From a checkpoint of a small transformer trained on Wikipedia.
Training: a variant of Adam for these matrices, 363M tokens, 5533 steps.
Each number is 500 + 25 x the weight over its row's rms, rounded and kept within 0 to 999. Layers, rows and columns count from 0. Numbers have three digits each. The size before them is the row's rms in percent of the matrix's.

# layer 8 MLP up, 1536x384, rms 0.0652, rows 1280-1329, columns 256-319
103:469506494500497535526470470468501503514494505535463494493520550497492482469533475511465473504498533535491510513478502504505495530507500567474516515504466494506525540533497477495492511493523472
104:486480471489483565487492464514506499486483502469463496513476520506480543459542497517495485480523515475501493504521507487497496524437480489505519487494484498513511499497515510484533521477517491
098:448482494431485510523512502503512446484467515485485509504493502479547476507502464448473511491467471448497522473487495494476513507551527545482535472490519537531510509475462499483475484443498485
103:496519491483512535506522416479491483498505532477513509499491526446439443453498486566485535517489507526489486531539509517467476493499492490449507497492493520528475523522494453525512483508523513
094:476515529516505522476479516526502573544519553520511521463509520518470552501497500550521506517492469482486505464506486473489453475518506463509539495512431485550518488485541512552515530430525482
100:561519509474506522447481463502469505472506516490491468533514509501475502536533503526487522509465512508447480517497509467516520496503506502508528488498497457526574510481495461530490519514486533
104:518485546481531560504508483512537495512496463497485504428518484530484505471547473502489531520488520491479548472489484520500500515507510494496509491457530500520511475454483505477507496511515441
095:538489476492491552513492469510511498481475479502506507529492532477485510506507511484502510495473510487491523487540482530480468512501541474523472517480524581458486535467521507477504493501533471
095:534477450482503478515473456476498536490514520510531525507514510530471544503491513486483522520500481502487494503508537514468508559489523544537554469468452505457497458528500473533498515475478509
103:515508465468493488501447441483539527493525478473498576508463511482524449481501444491480536516457505493454512467504460491505471488502492548471501505497522520485506512501495503518496496443489529
101:561502469514535514489485467526456513491531504510450493485497483480459515510467504488464547509484476429501478442469514522514490547499542515490518519496510485484471512498478476444522575535518508
094:531556524462463507537500464502513511507534525525534501493507515476445491518487503510475463499450504519494482546495491488571529500474497517471471474510467528541518480484493477490491463463541517
115:460506488508489483497510522517515540479501527525464503495506501487512545488486507483474483518479474487508482502490546538498527536492528522479473480499486547512501522479517493493490541468520501
097:512527520477577498455490502493533510488475519495492477505471462472467510489480514543516503519473489484518493490521503518480525507510508524489503489455516556462461481489513525502494535540479446
102:527521523460559479474488475483488478505522502515492501512530474488460500555499506545509521503477499538503487515484489517498515530491518512488483457454478461512491484513495488516503498487479511
093:500552512547510501480448446510496509527502518447525506494516511488468469479456492483476540468464542513504516489506497534503500531506518512508498474477492484480500481483520477474508533465479492
097:498473497523473577526471521486487500551478476518459503503486473497450496496486524515494555538515490486488502474497497478457461523487560493494494513487488501508496529514514487517487529527482488
108:463532484499485485512521508528503537475446525516472484450501483510514513492489502538530501546424485517518521534527513516442514529460502484483486480469470488514514506484489527503476524474484480
094:456488512489516444512557532548506525481483491486504514488534495527509513455496517496483487508457493467478498513522482502541464506509475528512482503473534501505486484499511538508482490528478496
108:518518520488474487492499531481453499487544571483493532500528513489512483521471509520503561502485533430492486447512503487503457485521509480496507477490515497528478485526467500513517516495524497
101:490518530510519475472423501514509516442472482488473474469465493492546484540530506499481520523437484526478474508501514470477501534504517488503467477496495516509520459517486489538491536500475569
087:466499566523510496526513485495537536505494532492551503474508521489496522458486444524461520488475498494535534503485492482477502505509459505459507466467525464516516479509457449481511539563545510
109:508516535504473505526471443529501526518478441476443512475467523507445474519481509500492542497455470444507479418479466489525490532516495495485506504519494508494493501435494490510532501480475515
107:541492503492504503517481470501570495530498493533533489488473503460479555465449503499493517501443462517490502472490503468488544519511493529478485527506490498457552491479507527517491537534519485
103:533520512493502544454496522508458469509497461487547493477515509489522461495489449506492480472449480507498488525476550495519514480517511490485498449477525526526516505533499479523548530507531504
101:524492523508538513491485517487519475515490509517513511496502538507468509497476483501484504542511520513496501484532458497514468503471532536491483503486483553505516473516526445511512521546511538
103:515504494464550525533520488551485525505514476491537516458474485512484540500473500503522525493531501494493476465523494504519500498521558511476533511478481469538518491473510531482482509491508510
113:523500526472533546508537553483475517475504483489518510489501497515487552465517484495506484485458487535479525444481548529483505491544495498485450514489486479485516478557529500498469527507543511
092:516486481534505472504469523542527523488492503473452492475521464512529484515480484508487575517530545529484523459475487502502498505518505525509490510447481467497484531496507499494507503511519462
098:525528529509511525484473469534588543492437515513481499446499479506519504531523475520460477517515487527465457499523523471517487525484558504476488505487493490536519468451493475535474505475489501
102:528535498475457473506564517500576489508484537499530547478483471501502518446516494474494498518473482476491506518482483517552495492506479524464503491459495518498526495511495493496510486542547519
095:518501499511493506442484482526495498473526505495489536480486521486525509511487447521499514535462508497480456477487509503482507495530544474493526447488507527468478505505492496506503497535450530
102:470526485479482513499482497499520504520485519498508528489561482498490505510461511482500540509478517510477472500535556476502502515516485522465525482524480497514522467521497479522455537485468501
097:543490506492522534485503491472487539509497552490449480513509528488487488446484496518519531497484467497505492470503494478485505531489507500509540492554506512471456500462458470517525509518493507
092:503493530502523509498486505482516546476497477459449528502538503491494516467534469444464520494481481444517512556489505466491545483553463447504481514497470476522493488498483519518479519482524446
102:470559461523520472543486528463516546474492510514476545491549508500522528473530486513528498490470462451500479502505545490507471512503484502512514462522492537505503452515542466530498517473476479
109:460521540490470462485507502494534515487492508504480514528505516469508540475483541542477508552484448454497480496496554514490511543497501494468501505534519526525498475438498492467515523483521467
096:490515483470440507505501511473529532517525473470508497477535503491496493470525472498475491504495487481486537503523566474513520521540511545484509492483486517498505531509463468532493549467501509
101:532544483465483474459527501547537516450472512474488500489507504485491528488503480520466534477449516483464535476523487530488512547499514533507521497510471482494534499493505438511502506526501485
112:502536513460505478499507522555494521483497497483476537514507532523484527522458533500465528526494470486481431492467497505472499477512536488484493505484509512483509529494480479518556529464477469
109:513481480486527501498488524506496470464472498469507487514471511495483463526496454499461500499510518464526460488484484477502493519542536523493488488463501501522518495509502447533526502446508481
092:514505529551473541512480477543488470516497518487562536458498476525468528493508492494462513506541443510513489497427488507504523517537507523463514525501524519487491498528489503461474476510555481
096:485448534509479490536467488510510482479482518486504520484525497461508514510481487528468532471499517501469489472526503523481458491530488504469511504429499481504530485501515483487482495521470491
103:513519506476529466487495469497452511481521573470473453485486511501511512505520488531479490514480512485515484505525481513462446492473515476498509499534533516501498524515502436480503524481456519
103:517509534451557563527491483523488513517526460532445495494511528485514478558489478522537541494514473468544460492501504445474553494545528505455522507528479516479507548492498541467518511521501483
099:489501470459478530499524485524471489484514553518475529528535501457465465501474529498500540532483482503499542495491486498496520548523522511488500481475534529521503530480511529469514452527538515
103:492486489466512522522500502528509488470484459524515496484489458476521447477495509496499505533497482504472525510532512493503473499509502477443516501528507488527506496515497478486452544456485502
108:489565488470514514470515506481480521467514505473485496479508528483497538466509473512503473528523533509517475512506491494444526519494511514449473500488501536507508451520497473554444530531497513
105:528530520484492535502472458487470508477443550502463480464460487484478496491516510529502515518522528451534508457465476504447499531485515498493470492524521504516464515454471496532475550533516482
105:483505508480508503483510493527498506448500502457485533479465530475477500494491508529485548531502476444469481476529508510536533510520506519504473526509524531520496445485489476502498491503519491
# layer 8 MLP down (transposed), 1536x384, rms 0.054, rows 1280-1329, columns 256-319
100:466482485492484477509489476505504552482509493534535527524517485483489475505533486510527529479517498446510495478520533510490482525566520446481482525500542501511525497528452476530462528489462487
099:522531493523514451493550538512499510494506515514493540494485471508484508515511527475509496519504502519507464458510470533505490494503505519493484496506435503512515524483463504514477459534467504
103:456530519516502527489552496508523542485489475482530477521494497534463504450420485499486456487497503517532515513531525548509495493471468477505461490520532502490483477525496511484512502512448476
103:529511471494462492482508503489506469486583485513491461488506497471527509473488511475475531495492515518506503477492491487500477467508509498528500480504496456505500464513436491514480523503496513
094:521496486495499519486487479470517495517501493499460473534482521486523470544525479460507504537511534542470501490500449520505543491529500526451467495498482500514528504487481508476502497546517516
104:491475480504538512543483466500539472499480485441483504517492479482496429467509470501540527554541509519488541503443473496525499507446506536510522461469459448459484495505518498489524519484477511
105:535505514512511514522543491488505506474506528515491478499518485488487498457503467519482497482501502510500497447506528514512499492538471551539504543507473512453465527449543494545515507506455493
094:508493534511483493461506485496528530482479484515474470501510520491498474534503468451461519508488514496488491514482554462520495478510475484484494504496510495488483492500536515495468476556497516
097:516489488524502499497520490460514472489511509521502549514522481494519540548465545502515477531483485503467555540534514499496509456480489455523446505455523490482481503520467529532486481493487521
100:494464559545513479526532546528458499526511511524524500524512520504470550541498457472480538470513494496548505513470511492482480461487433481548508493504461523509471516494489499501505497549541484
103:578497492529535508566462510489517504504504520496522510510526491485491468503513560451470481505532535533509499486503492495502500485513516491524461473479502513528493542489472471471530528481516556
093:505462468428484453485422521456493530523475461521524520539474481489507518474472522497496515513527467503485481496506547516501450484503457559485536484476492512534512527480494484529477484479451520
130:525497459526500531503478501493450442480483493492537520465498490480490464545513492522580467505485494498494435505471489471518518500525515491483502464509525529497524503523501486516496506468504498
092:542484464479498503474502507465445520495513507483497532460499523463525486539489512521529554488466504519495540513465474498531485520528518537486488487486540479513496494460487550497478509533489527
105:520510469492499566486469486509506527486494510473483461489477504449464515489486511503536491502480456557513488498478479504497495512497490494525519451464523487487473541513499532483499518509517516
096:483485464452514517486482519515522510511526524551538470491467478486497503493488489503509512516525520489485543497507499557491492515474494517494515484497513523482467521519514486523524480515521518
103:483513536493502509468496497519528555421476501503525503528488528484503490483491479467512436512538509510485493497505516559542484496526467491510482477511543489499540485493497529503454516466486498
113:462502535472486563494516450494488522518489497502511519503488527506469488520527532491497519482555488518494474446511477440489523514529492544462466537477463455464523533538467455509499477511512467
091:534515473516500443483513521517484488507496456517507526471443516479500515513494493493502502505516495512501549497499452509517500495475492512483501509505520479551529506484493501534507511493498490
106:504498475511477483467491480510502528504504497472532463488498455481521478479522531492511455469505461519503527465507488506494477514496487531520505544514496467488466486490521488461472474534470499
095:500483504485529467545490538528433556564489536494500568493520504491482501515509482504475504475523518493519495501487531489504543476480468519497549552531481531513559504476500527517493502490539480
087:521494521521548524478525484476474470528492497517515483478496522507518472488466497452535479530512510469492501509518520540505517483540474487505515502535460505520510484502489526504492530497493512
111:465473472485527500488505495476531452493530500487476492503465492480475533493515468489487526505499496494471490533514473496486502506484453504483520506451486512528526441533504497460514479547490499
105:507517516509478499464515486500474548526526496504499486507535505493563507494507504491463460522466567513488497458475513528559467491461520501509495551483454495489507516491485519490552550519503508
097:496477498501501503481498467489534505542507505497478527521465517490489509464496486469519503552480427497523490496504468523504505456486544510493511504512484477522530495517520467514499461505502521
097:546524489516488501520527468567541484515471512519478474441516541468540482524484469485518477494482509526551459486498498467477494508504543472490500522554511514488493543465492552542492491504447503
103:520489483480493514504510517490502469475465543481479476553544511488510523512492476477478482522472497509525544541464544522470481510500526547542462535536434445514461500507468469531545490484509457
117:516518524472478502475505513520489517504520509482548509516505490532506495512552541512514482477534498483488490462488536562473495507507530496496501456520463471490510508552484514499509508512481547
092:484527494510496472497474479483498457476557515529529500498483496524460498483517506474485456522495494532505493516510480520479521534514505468514505459520512474485531516448441480463513508447501489
103:514464509522539539518508492460481466541466548455498446478529539497536540511463484507448538476512509482472515492522527463517489524552483514484471535493475504489519497535501497528466485475529504
095:493478564473483512537548459470520543456508528455523504471493475519505526514532532489506551505486477524495549501519526518517516498467494510507468472452486473508512461497500504511504515455486499
100:469541503477479490504451487497544529479521512522500481471536477520497512438482556522489515520505492498520516528473502464509526511502481544485462491517484528553459505525519525481487497502505481
103:504522471473508460496516513507494509505476486530516516517488498554514509512493470479516506517490509486492515499503474503490494522501492480489460499486453485503480509463464505520510539490475530
089:508558528510491448512501507505495514494541478499536496493512506526524528533481529510500464487573494494497484526491441502516520491503486523497510497522490491511480518535530523513514499485513500
086:478511476505550508496455487485473490519466525537504493499501523479498472512508508473487460485509507504493474496471515523506480459513479510535475525478474493518505475469496502512522510510509519
103:494488514490496492475483521471509533471536451501455498515518478507516523487502487524493479506500495489484468480510494485488499545493501477494523473469494490484514518514431501495455489502498508
113:448464504533492465475471544517496468476508517482540522498493494481485478525510497466521484482497495509476488483478485511519496516497520490517507463466528521518496513506482482480476504496509522
102:486488468522536480509488500467484486458493487488520509511503523489520497531471525472496526483529473549497488483429453524501509520489480473547457506486497515482506505519546467467449476536481521
098:479483509536524520475526470463465507520556473515531502543531503492540536534518501434536527524492471525503503501513437494534519496516484507526496506523544543501490494455511517481493456493492470
125:479548461450474496477551516495496513486520472503453498538465475507504515495504498461534505485496516468505485522456483521447501474510486494480517472473514496481506510502494489485524501486519479
119:479557491515484494500496497487493518464494537485512443463487505503526474506503493501451544504518509510518481505521521539457518510509499499497462531478569516483518485493532513495510472461490536
081:523477485493484488503530479488493508447492531537506493472458535537513509476478467490509469485559493498499509509538454513478490536539491473502469511497507475489456531516542525498431522476462456
099:505559519519478486530525508498530524498486473546458518476503513532488490463495553508491462513529511456496485495494504531525465481484498502503491528438521522506492497461527474484487484499479482
098:483507527510496440484510497472489540504502464506519483473462464501493524494506504506508499527504517488482521515500520484492551504493442505510509468530531449524488494442493466492533501531513465
103:479538498475512459473525509512533506486472543526520509458532482554538519499510510508486495472521500510507509465538534487502539469477528471509494434469498497496488509516521492498505537497526508
101:525486508512490511501509474525510450504462488486471474513499501499538499511483491531549509519483529526470468539498500506534537497520509487560547460517478521491527498494452529535515544484499528
105:521526443521452510508465493523512500510482498472499505529508508494524440481463502511516498542503513493517535486521420547512499475566489532511497560494495502503446489562491493529490460516499527
109:469482514480499499485507488544489535505500520487527524533482488465515458518481495527484510499466474493548496497468528517534463508482518458498484498537508538513451477463546502482478524522467486
103:481500451487486487498482489518549467465452444529501512518509476515527520502507488494467511500462501503520506493534516507545468461538495502537524487495493509488479493485498512468487484493481547
110:490514487480493477476534446503511547490500490481476449468497459536497517491481486558487530499483518462534514475524524498559480461525538470527528525508527465476535497518525502487493531462508489